{"num_attention_heads": 8, "num_key_value_heads": 4, "intermediate_size": 704, "positions": "rope", "rope_fraction": 1.0, "parallel_block": false, "init": "normal", "init_std_up": 0.0421, "learning_rate": 0.00434, "beta1": 0.95, "decay_shape": "pow", "z_loss": 1e-05, "max_steps": 6843}
Each number is 128 + 24 x the weight over the matrix's rms, rounded and kept within 0 to 255. Layers, rows and columns count from 0. Numbers have three digits each.

# o: layer 3 attention output (transposed), 256x256, rms 0.121, rows 10-31,42-76,96-108, columns 0-63
# v: layer 3 attention value, 128x256, rms 0.13, rows 11-44, columns 0-63
# q: layer 3 attention query, 256x256, rms 0.125, rows 64-127, columns 0-63
# k: layer 3 attention key, 128x256, rms 0.126, rows 32-63, columns 0-63
o10:128087128128117120133126150129130097158075111128149117146137160103140151152116115121115116126155150078130111142108124148124139149122110127129142087115140093130123128111135110155098084153137093
o42:116125117136139146096132108090099122125164166121126150091127076148056072097137159161103103132087101174127151121128109065152106133113085160143111170140069147162116126175128128129157107127184129
v11:159108132162110092089061153153118166121107146140065123126083135120158083127113085148143140189106160108138148125130105098148154118157113141123177144149089146125132135115101136126136157131095155
o11:141126185145154139136161195167129140117147115119158127112190110129122171097138136088120125139126184156128154137132147133106154132106155185164144101066143108127112165153114097134169122113115113
o43:124123136151128119089124111111166144126117107135133146158086117119138105160143125115147059152147087095083091164146145137138116101120130061142109142127131125137161147127151121153123152148142130
v12:118149147118088154122126118138102137090114188138123125121134137089102125116126138095152122123109156134135079170153096127187144107068170141111154116119158142149134096089140149161113099146143112
o12:147095153141123158145149136107135123095144122137147109120155085149107117128141105109115147134125186147151097164111187142139145166154128117078163127136122132115132127142119149122169110141106112
o44:133131116115122120077117089141092109183136099110133102130102134118133092133160104153093144095140109100108186143138105126107105146133128138104128114117162153108101096158136170128117095122101159
v13:129125122149155141114125096122154118122131108117139128109135151124159074117107103094126156126156138124065105139132132166173105094111120158146110135129141130126129107111118154173138141127132120
o13:126137122096150191136130154120126133150166116132136168105118131138106161163147128175133168125141123127070136126108099110154172065133094191153146099119113122142105081123093114162105138145118123
o45:153122124122054081097153153153099153114115122146111027153174149110158111100151138094119138133147107141147173112140143148124116147115145082098128158089171173081149157125103153109144111136150139
v14:127119158099129121111146123102124122096090127127157116131141133149125102107131155107117120120115163138095133134082131152097123116148176088158137122066073179098144107151097122139145149130121106
o14:148085109160143155155128135099102126142175127152157094102104143144146171145125134155145115141128143123081150112097125152113091147145127136098128148100115139108123118132117125179098128157123175
o46:117137097111086181147126143123160128122098111137142157157182137128069135169116127130128152134108121128156115135186139099119142100097137158145119145161169128149095149102127090088130123134138119
v15:136122123121115125111123159163167127144164135118142154109117150087129145097148129116106139086117134137096117126118134152130121137124113153121133130153103136145137132136146145127058135170134120
o15:102159134164195158110141125131131139105129150124102110099121143181136120144143127104160117104108137141168075129147100117146163140121132128153163149124123127148101116127154099130149126103184105
o47:157081095109042140117138129154150145109113129081127116143144122135127137136136153158132105099147125131096192103107185069095113123135080122158124147086123112143163160115135125132125110084087166
v16:111126145120133105121147120120121108145120107146133080149091120100090095108129119134152128144093102123136105126139117166133124085135147136144087123171180149091129087138157089076105102110171189
o16:160181126158130149150118160140165132138171132113146111090080137141124155144098101121142149125180151140155151156127116122133108135111077124143130105118152101123163109114163097148155100110154116
o48:110089147128100137106120120168124130110112175121117150133136144069121145138115119135108087131120133097125139103102106100089119127103155128159127124114092181092124144112109091181049120124080106
v17:159122123120093135156141147110112104163081138110110135124144093101157074110107104140121150138140123132103118092096129112150198138128164138138120153105123136164114118119124087145142085163157139
o17:128128132113107128156149167077137165150111135131139127115140093189129180150161096168102118078146152140110156120098141140079092088114112123134097128138100114092109171114141155089121188120094087
o49:072186102124084153088113067111136112096122133143174147146126151157140124134101140119138117192121146137132150150141139086181109141136133125130138145160163146165181105140118125088121151152138153
v18:109100111144170126173144096102108147106140142142180128120132164153106077103139142103131131150142167121109111099132119124127118093120149101142124107124108150133134109160111165099170126117145148
o18:131118093165076094103126165105138177095139142172176127096130131104098145117148160140143144139122085137103171093110123122137120152099132130106122095124183116100145105180118166206125134152122098
o50:122146176131089160112130120165115172140154123101128120153133155113157125113103128089057108114106165109156093177120144158142140162141101147139136140113128096177095155136131103081121112139113107
v19:114165113161127076093155142113130162180102071105135157120149113150133110111077104126139098129143155137166142097132143132122159140147131143133122119103172137093066153063143151143172151134087166
o19:152117171087127114113120149127121170145113165153090126136100095110113152110138096129072142115111137115112143147099134119133183141111097117099113158125156155139162092166120126171155126111134129
o51:136100163169113123165090100153081098114180064094164123106150105109139119145190169111179101143121132169128122121143124133117110090120108116137149096138069107079141136093114115106137127121140108
v20:158116146110114137127174136153127160132114109112123151106136102150143119152137133145113142140172109098090091164154097101050154144114130144106143128122135106090136127142122097134116125139174082
o20:116087089130152106126139106117108128110126120133110133118103142109151183140128103126139076111115162138125136123097160169176118103123149150117185128152115142123110131158161167156149177144122124
o52:104148155111101116167129108170139107119103146146176147133133120138089129094119108120122135144108114103115171101131151088059138165157127130133084124157137148135164115089100113088105123055164124
v21:149130094165123120127065156139129127082173137122159170108134116118104109070134146181093129139127106081096145140104145145076181109124112110117175116152116122090121116130131116162151118133122111
o21:127126158134141177135148149098119094139111131098128127131140121110156134169155129137094101119151160127112145111163128084130125166149123135133118123118165160092159160152154123113129172094124085
o53:108115071126090108086119156094094169132109118133101128131113165132111163122088074076116121113113123111163099167137116167105118143103115078129136117137119079125112156125162158101128124120083151
v22:172110100147133174186124094112120118148133145123108078095102128122181197108090076135100185058158098148127143117166139148106107129144124114168149155129133184122095108113166158139080110122179112
o22:108124123128112132114140150096116137111123167147078167124131137165151109140087152103110092137105168108125097142162153107160102115103088085117127112113097103124132172118160108117129158156161130
o54:168138093151173111133109125148122099169087145108104094158161158119148113089175132128118203132128138069174151066118098161153092145111145143111115176161140160134156172185112147117130133103068131
v23:122123148124116112138122139100138096164165136114070184121106096130138165128086115101184149092164108132097106151136120129157069135094105161162136159140147125147096122113119141095122126079103137
o23:123112120159096154098160109133127154107178119147097122149104103128158124135116120136159070091131154142141136158131116118130176076138155086136181120153144182139147078110101095122141140174125110
o55:075154144121158113122077140131157067126095104145137135067159138139178144125156208179085127146159137100087068066117110145115077157124095172127123088082112110107120130153127118168129092120137146
v24:107127116130149134194111113127124088124132153117088169183098174125143085136146169132126131136092147120129126142124123085084119148139118135124121102146159133117098120118126143130151084093165176
o24:159142171133094182111103103107077123134157101126153142108127131118116145139120170132125161111116137106084150090113184150116130104144096134145134143101152133100125104114147094119128116112089067
o56:160103132146137110146128121124092127116119105153157148119135141097105074148120120121142153121144132089126105116135132152120130164095156129078138104143068146131135143119101133113104150163159145
v25:133123090157143145095087098114134118112123153117115153139111111116111119145109112124123074136156121143112121124073123137078088148112079116158105139128124135163116072105108095154114107141177137
o25:129141138130158157141120151113104100117095103126164145098147124122141138131109146160118121126147087180146162143148113124154118135139104105124103115105168092121129162131149121133151144155133134
o57:102136134118112162124125138157149160133164150094088143117097170152164085111163115118122109133103123159131133123114141120133141150122165170155125145117112143127170148127106123130091152115144142
v26:119071085156106110137151063099118076164085110135125094134163171143117122145143118120150136146165122135102115092125133118154143124073139120178162100141139130158133095099128140100143134103096153
o26:123130148146167105143136126069104148108132117108141088183158103101135151144101156129080107126055090129179138141126107139123148161106124141136134117147130112105082157137164155126108142066109142
o58:148146119132110140123088172175119133117142119118144106108109124121144113081168076136120149138125190120115097088114126137128109140133113159108090107110126114142144154148130120126138133163103090
v27:083088128117155126085074128151081130122149099191125117120147165118129140146097149106070102173099127164118144108151124108138104137162114130150124140167115061092091113134093164110142095099118109
o27:171131093094120093099137149112155114123114120126165135100153131138138135130107120139142146110132110166129110185162131109150122115080121102144126111159161100160100133095131144130120157161150111
o59:110130153153131152135120090139126117146120110141137150118119103161102130158148139133137147125155122098169104114098159154093109138123141154106093102132111217122139144110153112142132159147115159
v28:156143183128082173189105129101120129165091168127144088137123179075139121148135192136134108116203150117107104125108084111119139140144099110079122156130124069151151129136145091047119098152128121
o28:115152169125074134083089145146140157098153084121089135114107096154124140110108131152148154134099116139144081087157152160146101100092137083082141144172135148092148176129180165129125125092096159
o60:133075127130154098207127082153142108130136142108138099114130134128149137170121099080118134113106155111074208152135085084085163175085129115155119085167145123172108142143143114124125160170155094
v29:144164136137146116124146173107117144157128161100123153073105111106132167148120140106175132102166115126158138140122082141127133132146127094122149161135110114100158122128093137094131121144117132
o29:094100108126145085121128150145110072156149135139143145112171113171152110114136142082080098106139135112133110153133150123120163079139093129144113129118130138108119118098145140141149133134149157
o61:092130116130123109137135104168140129112113165151098088128131122099104182157075120156133113109125133137123132143165128128157139136123168131130118161132136130171139126118130103138131113110148106
v30:115162105132152153145160127151089092148133170174132150145148138110078165119134144158140142124139105134164113160110156121124167135123160181118132134106129097137100110133147121149146144087119148
o30:104118130119135140090169098144110108134114141124138133133099127148173111115110088168110145146112149142084081094121130141134135113174146136140129117109137121105161088114099152129144164123121115
o62:146130113110098153109084136118142129100149112060149084127144113084119100172133150131138120142157101145111140160179114115125139155113174133146139147153127131105179118096157133162173106146079140
v31:155135141137124167149138107149137167116099163116099142184173177135124120117113136130156112147084166132126140164097117147121113107125140066122163177137096106100153095163124118090140147124083097
o31:107116117131103164167157148149130097152145197116114129129128125084132118117107140138094145117131152150137139135125157074107131141168085098144117098165142140103091115130139153148072148101128142
o63:163133133094137113126129150121145129123135097124155141122114151112143123168136128148144118165129150120157106142136137170116169090120138163141124129112090095170154109140142122138137105112132133
q64:127102151122111149132110139155115125147140162135105119119120126093103124130086176127149137126126156121119147128132090102131117110117128149128105138132143124130162148115144092122119124134163152
q96:126118119105106148123106142123080165133110137159142155131125097154103138146139091142109101107148096115127119132092146149133133117080125133082165141100132130144122128128127126122143159073107130
k32:080141126146113109113125185153121122094111140115130147106136104148119122150143153116133119102083130125179104138099093128133093138123115112152113105143141155148113115110118126118141109099139108
q65:119135131105152109120109118121140119105174112121149112149136130088165115174165119165147119139166103160117087121115202114154086142127105128136121142160111122120177092126138129118139186118100112
q97:078170105109146120098102151158122134126136074159121118183090156131150143168138154128152130153150114104119089138146107148120115140152116150135126119125116116161178138089156171132104113116157149
k33:127074119114163137123155108094126110133123103141130111094134144120127089142075097142092110119136133155095116127146096128129138116099143162165092130074125144103145173122095115124100162146115114
q66:165120116157128079098153114127159103150116126112120137075188154127136146131166183148160134115132106154156135120112157118161107128145129133092120139121172140151129120119129104138119121134169124
q98:086152143123141131149137143111131101142144113132135114137108130161116127123115147128133136125156128116139143131079133168109117127134093111089120110114117141126146105083142132143100099103132143
k34:119105101094085092131133138111112152136120133129106159140101113084147116128092117135129112114147123145106138103117183140133169141139171150146127094120137138114139141129112155127151127168101119
q67:122109113136146144126130110160113130109110140126105096118157091133136121142129140107159147125118119143124108145131120131109102112091157135114156122114161124146121140120134147123164139141123097
q99:107129128120128109111141130114130117109136134164132121130137129150105133127131150141110150147148115126149115117151149114116133123142150134126105136130145130123086128134119163157105137133119099
k35:133117140118171123152152119127130123152119117131133162137109153139161119124127119136103096120112145108149115105140138148157143104132156126139113150124116133178136133135110090121119119135145167
q68:139133114139134101088124117104112108134154100118130116148122148096112149131113145145119130181110150112109121070140139132135118115097142133166141159122141142128137127084129135189082122133119119
q100:112117131125097107112091124119088148151122137121149117129122120129145132092104103130127127125084133139086115137098132090137103132119121120160120139101086123135107117129104141133167099126114116
k36:145116083134157135138122135132101120161148160108133138136125111139100134131119157146132159114135137160128131139102166144079100153110151129160172155118132137108121099130137095099145141100080135
q69:152114129111150170101091116088111139119088133149155099090098129103119126143123137138130144112105138100132164096147131155165156144160148140133141135142160105104132110141113144122127143123133144
q101:162097159136130121139129133123135118158129151132149118113116158127124141126114121108140141120108132136123115138149133137142127126131091111126119132134125093101142135154128140116144124121141151
k37:152103136134108144154138146146135143102156147117128082124126141102110110160167091119123141190110131147144142146155093151097150159144122130096107130150110116133141146110161114122130126137117100
q70:119106146142113127118176152119085113124122120157145141134134162170152147137152105143144123168133101130073152107113112108106137102111141137174148128158150136120116112117089176115171139166164142
q102:128100098115143153101141149140113083120136152142094145107129130138136099141111121125117133120133130172123129139135113115118121136150122138118135112159122165087117102105113125135163106152128167
k38:152138141127129148150110103089119136118131131172109115127118126090130079105113095127172146146116155124129141074164149141144154144125161134125122130129102162124131131135094128111162124147127141
q71:136111129103117139081141135115165154132108110157150165103158088107111085133127164126142084105157156097101152137127120125099152153159117102086126192154132114116134097167117168105128167101169115
q103:091094150111123137147102129127144140110131120127153129101158145166145145176142119139112107146109139122121157092113123137142163094130144095142112099154123066092154141205154139123154106166140152
k39:160133120133132117114116139121129081106166063107134110147155115129092102125149118134164155171146117153127104120091130145122111107175149114158119134126101108126161164100124160107107142128116113
q72:164093148132126120136119139109072087132175128101179149125097138136098115080105116152124106158160099126144114144117194151115149139147126160128131117115103122138122111125135134155123143110110151
q104:127168145108129144153155119113088148153168148157141127162126126099116114097140105165113155068145123130120118156128132100110152138154079141114139138116091150146171130086122127071141109105144144
k40:117106076105178108149135102080156154116103107133120120146135100135139109137111128143131166079093091113134102119148138090141138095109165146164139136153140150148123142143150142172087134106140134
q73:127103117135098122157171138120164131136120120113150144176140155116114142156110098151139144136120111154098167103145162114126126087098096134142133078109118129114107117137118108114165090140097162
q105:137117136100122118124127127147121145131138115085115114119128142126114092149116139144107148175153114134112176166176105149129183123099105121130111127114151107169104130126136135121099130137152157
k41:152154134124169147112155085124138130163086163128118187106164104112147141062130148125122174101121097125160139110123131110126089117105136089115109139087118217140170142108107121141127106127124125
q74:133140154177172103171110146165145135089174108125094136049123136073110110111167156123139166122132093098139149162145126115106135123138132113099174137112136132116093128152119113157149132159186123
q106:122172165137120085134140151186124152117134113104121102125109134110111129113129109150176135143135150133130162150124127112139170108160100137181153112112129108158098107080122124153120131155142159
k42:132179175127121143117163181115128094141164132094097162060098149134161130109105122167135114139092125179117109113166152140169120156136149128132118102120161142124097086150159142126158103148152146
q75:136097089130083115139143106116128176157091088130145159097089145147124119122134105138107140145101085118151134090152121133133105135120136092122150135122153107172125167132128113144125144128119154
q107:168139108122181173172099132102136113118103154113138159164139111159126157137137131150120102127140124133147108140110121158168146091141148143111097078124160169139127146168147107116151134125128154
k43:121175150109093140146119100171090080102100093167137113127113120129145117133195152087136083125134129096135102074114153134127123156150140143105155102129101105097100088093122055126112150128160140
q76:104156114126186046119143127137131154151142135130096167153143145154104141106085125104120103149161119139147152160128102161103151123121129176152155113097095160112143120113153139141125162120123171
q108:093121104203151089153132095145131127119145125115104120143134112210099145137130098131141100171137151111160149111156104133177137086111167134170089128108124132109098141152108107143119137172122135
k44:131143137159108137155148062156127077108115075114166101112143131100139167167146137135119136118115173151088104112163128119110128142119154187083160109086095134172099144097134082105137097129090084
q77:164102116134095147119142124141104139133149125143113146137131065123107093115144061172087142167129107124127136148101128132147092101095152094128127120144129131116134128105127101081144109122120093
q109:104090143159145079126177101108113104114133106126145110140207188140109084106102158158091092121157113107144124092112153143124144139140156172146122119151101097161132134114130083090138164144115151
k45:127128135158135173116159161099108131163100150185146160111120174122117106174103117120112104117116167125173132102086178147102103115119146133137130140151144160137088125147129136144135111141138143
q78:163120126147129144151190113127119152123103157108156106086072187110130115100102091166155129123137163080122206130174094117094125197124091150124105150133133121110135117109104118149169174149115130
q110:173089092106083151078132155140128093147106142108159147138089151109073102137113140105140165126155134087123117137132158115087125159125146145139144132170142119158127071106162114116113133080146155
k46:129117169127128116106093150107129108134148148115102095166102127123152137129105133111117182093131092137131118162145143077122123124121115117139099161173155121146084110105113134160098109116130116
q79:122075101115094149096146165089115144124114162109146113147142120151125140124086111128135122126113151149084112078114153053177124134127160113114137127122160145142141137110141130095173095178133117
q111:115136125106124126132165195155164114099121081138106099120146118131154152137107176130180130101108138088136144144137140091116105116084170117130114142109149115075114151141136049131139115140165150
k47:102168161180154143136116126102133072145157113131152149107097105145122107140097133125112115124061157126168124149110156128172099134116136079112113128166101096086164141129154137126110136154133133
q80:165099098165121071150121133101140127109158135137050117119156117111123126152142135102131088121101105152116115089120093119120108147146144140091112120144132121121121095165135122131102161110141119
q112:125089108122136142119154124109164112111136150100119113120120142140134163093142156143145116098152120126147104111147127144093123116116125097112098146132146150123071101094161169164133093117145140
k48:133099128124147147121109131089074124132127124102112164146140145140117131112136133115123119135130109143163129129099135171129118117124110118136139140125133116120139132142110121131124165114104106
q81:121107139124098160133118138109130125125147120097157120142066142160113166117124097149153107138134141113164165114126131151138139128110096141150142150138123167123155121127123157112143125146115111
q113:182098117143127140132117131125134126134129142111119151135117150140154168131123126107134116144090105119140138131097138133149154146108113153128157118110124124127165139140157102128152155132141116
k49:142117106130116136087149150102136125095124129145140135110121120097126132142123172138152144133123079121139116128130115122139082135118158105134137099112128130121140129119150130141116119116138121
q82:131119133144129142140114111125112123125125141110128124152123145131092159123163097134120122110120127108150131100129131123163145115151141149092145115182144169132158144080093151085159092135116135
q114:133136145132121112143136156123177127146121115127164123112121153110097179184116087128132101133122108144138099119113113130118096135103119126134142120099103084124121129145184136133144121179124125
k50:126118100123153128113118093107139119113128124147113138091129092144125106118105095116136107119124147142163106117130128135102123125117122114147144142114126191107180135140149083150128128144125123
q83:144099139116124080146149126135112123125124124130149124157106137141131110086149121126137131130111134138129149137170156128137109127136115155052124111127111135118098130114112108122108094121140079
q115:133137146137112143179124137134150140164114113118115101137137162125153144127149129126141150129176125154117120123108123123123173138142119111080124129145075117129153134098123141107134144144134127
k51:097101090127096120123124153135128099163140101097113077124148098130132131127115104185158097122109106135114134125197117127149142117131113108143134128120171120137126162117124145158113112173106113
q84:132140118131122114147100129137088145122145123146106131103156119098130131109123135142151153136130152155101107095108141093156104112121139128142128090081163119092111127128138111147096125141138136
q116:084162113128088095095127127119139134115193119111124082142153115143143133116118149146157115134144143121110109115124138105114135112150151111112128122114119168147106143091124133138133142118133130
k52:111125137117138102145138126103111139143082124156143175105115146126138128148119140129105118102137153148083117100146123132123148131071137128110166133108126122115136110107132075115138124126126130
q85:121082075130131144112132139140136133135142106206138110073161122176101153095143070190073162092155165116116143124114106063128111117178152068116155113124114153140116127077111083133165163134107138
q117:135099124151141126094146149110127109129179176112119148122112135135127131135112116093188137109105152081153125142135117128135133123151106143121150141119145125123128096103110098117123101140136169
k53:118107142111125139124104091122110093124132087098130147131120137138155126109120108094167139146141140133117154130138134137122099161119113148108098133144104107093151163101137129134127148119169100
q86:137111184102111149117143139098104161120146134108130126143128065107125126141100125103109126138105105129085105147103135130147186132128149139114138133133145120132095127108108129098094099112142126
q118:093110123110139107126157099145108141106151143136092145124173143138117133120125114116127137104130116132121135129119126102141115101124141137124104123139105155125090138128131135138107166141147146
k54:139111137136121115142104112100115124134102085113151165108121132131125120163107166142154185117123100162134121128153085135090130128115133129145142136156167121104163116113112117153145127106115090
q87:092118150107145142117186082142142135098158126111134123161157149147114164113123132137103135173131122144125165134114148121134114117114135141132109117130137091154092115137106145139145138147086177
q119:146165109104188130068114138130138123108115114129134161108111118147162157144113089130082123105088111153108135101172118140107111143172107100117125149128083113102110121152116115148175149124128161
k55:117089111123156103133113142141124115138162111126156125135132137091147146115135132081136131107148111079137110156102132109104162133132140134135113103165123151105133105138092095154115120118118125
q88:114148115147109139145150090179112182138137157129114142162166127133136108119141135079134122105130136139144137116132156144126136129130119113141130100096141130132135131120166143150092152096094147
q120:147133122129150099110120111151112156124134094103139188112173102114113147124108092140136112141143108134124138120136113105113108129120184116102131127118102162132086115170099170116127156132123120
k56:136125118125115109120100104178157104101123132108134092140143146154122076127165118160104146119131104153125134127128123143122158133120139106118144119128158134136135123134099119109103084114144116
q89:120151149141111103125127096127085127142121131154074130089152134128149099164135077119122135146135099116116091205141119122156118163128096113161153146119177179134125121143136144141181142114135080
q121:127137137136110122110152131143113132130141135129068105112153127135169128141166097119146120121156107104164137083119109139118136141112112119190095123105149095136113203126148123097100124138146112
k57:120133134096084118164103120145155144123102141109113090136160155138128157116143146148131138138108107130100143164115157108113141156138135115097108141145128186141146125090102128088150126064121127
q90:130168098143112103085132116119132144121115110148135149125158152106133124139123107140107128155158129106122136112114155136108147134122078144127116138134135157149147117122119105114136111146132134
q122:096144137126106143154117146136100135090149128154210109117087113158070101099089122124102184096133160102145136155096175137126118163123119106083155148125140127166152147142148136113116117125146122
k58:107101128128079132126130154129115127077118157144149125174141117147118128172124167147127116121129132127149146106166141151118100116136069153119142160133178149132099106122132080101125159116133145
q91:131150129138150152097105137121133142127081130124158132134146134122124181127133152093131117167107134114113152157112117079127115127139107132072144089169127110136106114105056177112089080112148134
q123:170155096142128158125119112123098089145146127127104129103112182139143143154144105112124125136118159117109126171116148094121115117145123108123130136159123106124148084169120126160133125146135117
k59:154155118126125115160142086138177136151124134103150134113134180115114157165155121125120128123155095142178126167105067139105176116111100078175067141120139155190128075138142131099134149130142109
q92:176089138102141141133118140139145142105107148162151100140154133132076114161085144158157135124143135125106092090138126108118136125098109136138144112104131130114139113135147137123171135118089100
q124:116129105110137109156125141093138151102130134149123130130070144161122080093118137085161145074121128139099120086151114144126122103130116170120117127179128118125138147155091151119139080100141102
k60:128137122130136107149161134114100146083093117100105168105140123147112104156092129122147151121115146122140142087133123112140127124134097137135147147152085110073148128121135154151129178139105145
q93:133191148166114128130145110127100139088105158147148109135130133110164128150128143156113136115180131137126118108114106103138130147122077123165089132142115193091191087132104104134139128110101157
q125:148146160100132080100140128136121138122081121117109142135158116156129144138127090093085112139107143138133136121126100177159102106139156103135134142138105119093126147124129099122137108176097113
k61:143123161142179072073148133093087160106147101137110147119117093073150127137081135097092135119114160164146123127095148157089112154076140088084112143161109097055132146111129180141086133108156156
q94:097130110102137121087098107105137101117086102085191130157158140129135114123078113114104120122157161148151164165062077116131134189150151130126153183133138111170142121095146117125134142146111123
q126:122134144077107086172083122156130145103087134118168129120140113096099131133109144133087133142094138142130129153132136095163110163145126108106128131136120122160124152121146126145163148172111170
k62:155123085134130135142129105130120110145124157146130143122099180116119136112101122130136124125102090136131137119135106081172145158136126101069136119139167126071143125136172136149098099112168127
q95:147152115138171107134146086114126133134075170105163164143116133120093169159089162142151161072123146158143140108152154139203158089087157132154137099115122124120127133131066148149141126132142125
q127:110149127121140140123150118096147110176145134125107073172155160180148105196131110117110098151139168119137087172114100157101152119142107146146138152099158079126187148091134118127119151124116084
k63:096149123165096126159154138128107159139146111104125108111125152143111131079178149144086173156134112152106119127085131158072167117167110137147126154110159088135151155129155105097100159140157105
v32:093154149100126101176126148160127114120152110153092110148108124137107123143113100138125135160159122115108135124091114145162132097126141129157156117138158114144122144147125103137108130137096138
o64:118121113159157205127162162125173147158094118143145137119143131136156118135066119117110106090145147142135125118124066095126138127115143133131160138077082128137146162102131152139140125107135140
o96:104099160088139122118133126134139141106130129118109094129135113097113129074178137149138148117144143114115105146174168176132129155157084120119099103147160103102142143119128142130143123096130128
v33:170077077108104122136149154146085135083117141185120107136100137157149116110142125091127122124124137136177122120126125139149130130119092126143106132123139088114150124109132098122145141107109133
o65:139144140136150146109127153126081087149112164119190133127115175106060116128112157114143146137142111127132136108138124142095129117130138134109151126124158143085123122124115117135141134153097174
o97:142142084131119129092128089112145129144114128087089124111129089105127150114160085120129120122126117135124175134126134139139086081086122105139108144162121128146069129174118117121123110139091119
v34:091152105108115118142105140127176118149139144113106127090177144115146132156103143109135135167121114116088108120130100142119110107154128167136109117144166117148105132140132127077145121140133116
o66:155115155115116111089114093108121164129137150144180114162183149124089155106137141110118122113070114124148132103100120144153125146112122109150138141114097107132106120130146145111113115129120115
o98:137105112121141146169166119161124114145157116152142102141095118147162115162107139169129158165157139166141122110104116139132117134135146120115084106157132114091125101121110141148112180118116155
v35:156119141088126119118138140100105153121113088115127128129138111109094101138112127164127158152123135141144159121142108146136093135132106121119134135104120130120150116122132154134157118142106185
o67:145170101129136089152153105165082081127122122155118137124128102126145138133173146105104113112120118095172128149144121091112099125160183134137137148134150147141105157077175084119136119127110143
o99:121062163183098142118113108083140126143162081148140088158166136133141173148130090125126111126088141114062113117106147137133169162131116180114130118113080135119113110164118133177141104133098122
v36:119131167140112128158132133133143112112098133133168136145128120109151119143127141135147119162132128074095099104102135126082120130141127129109139101126144128095141122104079106119098123123112157
o68:088109143126139151123141142138107123128130104141122172158074111095152135152120129150087136117114124144116076126148104131135104129113170135156096121134066130146127098182129091154119132103135109
o100:121128154089147150097083160134186128149142179142141112090128130132164098119166157144098124134118151132120134096167096198163154144119078107134134102122127110121148102108122142086133175139133114
v37:110119097121167130121110160148104152085155097130088139103146128132092139167188124123155129106145143102142097085141108114167097142138147107103160119145085093124149121143137122110113139156098134
o69:152117109178094148152122135139114104113094144100136112135104114135089127150096109137106159148138130107154128155072130158145125137117156129127124158098145094094138131148122164140144151133152168
o101:123100093112103124139152105141107100111147139176124116126154124120107131124115152107101150123131115113125150139188139162147174103089120139152143073126097136110106143105150138156138152182128124
v38:096108139183121081125154145159134135107103108085093062137152158117103151126158145094137144121158111123155129154120114156126197129141128115165122119138118128152154137142156132140114138135148159
o70:095142121185129137088203117097128128136124158126134117131183099153112133126101134143128108179121112133163122101120125111093137127044129160140107089136143128143158099094134119097189131170122138
o102:140108093078104107129114107119122145113152140158148157140104113125087137139155096146151170113119113122129110108102129197121081124173153159157101134140121138127129144121123122144093109114088126
v39:127111157131125124181125147114142108084105123122145113117131156085127143120109144146144134126107115130134132157134130122139126112109116182119139108127161086154092103116136136121138119117116106
o71:097127139081132117142122104149081146132111117146145119161121167140116123111124080146117121142159133136173123076124122101150145138105150144137137110147136126077148147121119110133072103127113117
o103:131129124151128130133157132140152148101122128088141159156127109101123118119166117095092154148123128105126150141125129123131086156145111120113152140135118117109159125140152153110115094117177133
v40:135143139137130115074159104119131118139139132109134114100128108128156081140127104153079099087143131146089102176157114140171109120116098105107122125113142121154132108133096106122133095125118136
o72:143149114135142175127141116161157132107111129111145112137144170090122148116148116121152134125125111159141087125138149097137128106129078118128123122148113095160148144172142137123109151133128137
o104:116143111108147112126115140066096142122116114131138123147143132188097134167140133144133174146148146144129135142115095092102172115135144115114080099124109142130124095093114109100098152121092170
v41:111137142141146159098130138105118105104092151139129085100118134121138158155139089145115142134051142092120119108129115149146127175146150145152155147118133131140136179158128161135163142114119129
o73:085122137119143142193129146113108161142139143114095084135163153110140197179160153103106117148101103116119148125061162119088168093105128130130091101099097111118084201151129105120112127129105112
o105:114130101135148129095115124142123142117118109128148120114118127116146068128109157156147131115122127126127108167132116195118091141114128130134156130156185150132131107156133120134084108133104134
v42:115108121125127107116115116132102132127097139123123153157148123092130119122124086130142157132147131150118138106120136148131113119111149158104140113142148157143107120131129143157110140114118124
o74:130128099149138121105165137116165116146090162096107122129115175120174156181147159112133110128137112139153112107168116118160090126129149117123115124124119075109116116127131115068136137107111120
o106:174127150144119150132108105135129142137138093123139143145119093143137096078115157153139138136124130129124122135131119176107106104153094162174129160146125079121105115128077143140139127128157088
v43:134092131109156123088143102135129127131135147136131110156107091107098150071149128166141138113092149096141123123148152143143126132105140175110128103104163122110130159138125137099144098106156106
o75:100116107114120140141140163147117143136145126134127113125129154105119136144118180136110113096153168154092102127118083181131082132151110108152115162118133100127151120078159177147168161145115150
o107:141108106110126153113110138124166165121125150120085164125117116148118152128121093090112149141119106170153100138154137075123168127084112134123141094154134146147111127159132122113127141131108127
v44:128078110147190121100110109148127113137157140138132126133106154180155130115133127114142146117125156176131110144139132148145140150141117126116103144141135142161156124129122147185054161143110138
o76:137110152110080080167153109118096118078151112125144158186117105107128127090105132125122127155150136153147139123107147110124106115174158125129125093106123119160111155119086134139081126132076151
o108:146137089143126162116128153134105198124144153149125106090129147112098123191126113143148139131097103113134109109140136137141160114109109125125114112146157117116117134148162181119182151115162131